From a checkpoint of a small transformer trained on Wikipedia.
Size: 10 layers, MLP 256 GeGLU.
Training: 149M tokens, 9076 steps.
Each number is 500 + 25 x the weight over the matrix's rms, rounded and kept within 0 to 999. Layers, rows and columns count from 0. Numbers have three digits each.

# layer 6 MLP down (transposed), 256x96, rms 0.166, rows 233-255, columns 64-95
515512479513504447516482503503459440520445516494506477468522493510444471496534510491487463513539
508493479495519470503509503476488485526505535518495528517520487430477535513455530536475505524501
497503499459455490468526504507449458500524467522466513512504481519474482543528493508501438459483
475497497477512487469484503489509486472539529487488512524500528484503482496549506430508492512487
489484485495491462529534470455506476492470497492482501507534520499494474517503478508498500552491
503495505476528510500517504516506474502553461516469548535442493551469505500524474485501516485495
527478474496517511520506513478465494508504481532494518485556514481518510476507515511488497524556
545508523495490510451485502470493543497516509520528483490470511513453477557502547539493518488512
500461481526489509450472504482497513481503477526478505487505462514502460470506535529513528496537
558470488479457504493482508494466507516435467520468502502510485472519502516468528514535504506490
495494489474480478487521501502467466507488467533480461506507520453525484533465483495493499487517
510509464510491482490526492515468489513531481540491510486500527494503534516451537489522473497504
553493493493494543453546522485492513506519444522484499513476511499544542514501418542552536541517
491491514503493503524513509500525541506532476494494521508499457510503491490511507497511471504513
524489502494508501501486522517494500535503457479531505495438519525479519500454479522528471488467
500531458525526499474488480505507513502495488533477494523546488493493504550510521516548466575515
473493506474546482502517498526539492460471444507504499496490464533495437496464571480528524470467
499510477520503495452493482466529518487489484449495495506528495485463514478520518477497522506468
481511488524496521497506463529533521476430458485475517459511544478544498469457493513505503503476
535506498501534510456474492444504552516538453508491483475474524522476520493445513518520498482439
526493521510502503482511506488516507477509521475515503498503502501474513506469471528473464494485
462514499486479501515448489518491486520484469514507489479541480468517490530543507514508461439478
472513526478469466485491523514450504502511503459463471505522484503481490480485506499476503522446
# layer 6 MLP gate, 256x96, rms 0.274, rows 234-255, columns 64-95
507494490482513494512508503512473475461447506504454490520492509460465494452534524519552475469475
484540488480501507505495513515518547483504519491577524518484499487497500509485517482472494501493
512489506443486491516459489476519528472517474513501487520516450478467473439490487469548501511443
486543503516541495452497510488478503529498515499488471503519487544501491548503494531539507525521
525475494526495480511496440483518502496535521521507518489501467461497496515501481510451485509518
508507484480503497495503500500528434535491506456507498545534468496498457533523490495547489475536
499496514496460498478484450517551498491533542507538496487489530457487454511517530467470491485516
487518533497503500496488522486520533513503455540481467496503517491483499499476489500488513522494
472514487491519468525535470542499503480547529460505503512483471477489507478483472521482522495536
508529500513492504483502492597513545494521499512515545565490501500503522462491555488478490495489
490515477474463494531504517520514508519491476510493479522500481475528422490523485507462518492483
478455526498458557461494478462509535499511478498539476541497477516449444486479453501444573467530
515509515498461537530484509538496513476469495466516514488513502489453500499493478497479489489440
502543489528520462456425447531475474563525499560520478473493539446494460487489484513514499476511
500496481530493476571485486507490506489468508547494509484475488465548526519495505553477493508466
523509555495509491527517487543523499454503477499516540515501470460500469485488539471520472464479
522537454503486497516482505451548509548482509525510489509497499482525478523506521505524516473486
529509499500549522528453534522455482483472505452478500523536496482476507522523551497472507496553
468519491442495509448442490508524527487480467560534549498508523529473459479512510503468472518484
512473572508538492519508516493521488520509495516507510468533470475504528487467445507497487508495
510428478520473541515484507545510488502508514490508492505479507500514503509458516490467500543503
506486519496534512491491478503494497508511485503479533488527478463510475500501514509531512508549
# layer 6 MLP up, 256x96, rms 0.299, rows 234-255, columns 64-95
487484491531513477464506498476518542504544488591502509502484479584489497502516473499515496525495
500520520557468526482463518525541512538515514527488515496448518472484517481486480528528493520467
464500546502514500486501472500463495467509503494518549502503461525486503539495484512555547471520
501519502531513531496455449489498520484511479464542486457438479545490483474483490474452500500485
477525536553490505465503523455469488513519472462512501513464529517518472530539465506537496512496
471484466501512454462487532505523496512553448497531494542512489498508501494469477528493494484544
532508526488505428492470454524476482531497538487551500528513489511532515481500446511498513509510
512509465491479473463536518520476519497451536507516508536535501511485514509509512480493500503471
534497505477563516477495521479475469535478487550437561491521494480514486487532555489478513491459
499500506529513558485477477521559506476530500512479517495490464469500499517507515460497486460482
477488479482536487494469473545519517523531492480505494517524524511518503494504466501481497469500
483520501469546555560539521472487546504491530497496449473464482465467527511491521542486458489483
497518503529473523508484503484503507492485498512493449507492508498502531544510520493483507504491
517511499475488447479515521504511443532492562525546514482502476469523392483500478498506505475538
476491520500514484533487482513497488525533536459498510467515484514489469470525537483543524500468
520520443487498486495490491535513475512504520519506484494570465466523482458473499522481484506504
515520520501517465507519508539532497459545526483442515486495487493542435474560505439464511503492
529449477490567501493507537495498504513504490478454515529493504448487500467461532522487527498508
516523514454523498490464506534517492435538522487543518459506567515486498494571488502498546492524
513485487481513475503532494502513484508506473494504500507502470506519505495463501533544485502528
492483476453496499475521516526481493533451539517480534484539505496507535471502517487461467461471
511549507460496524483507489520543491451526485505501492549491476468514465538473489499484527458543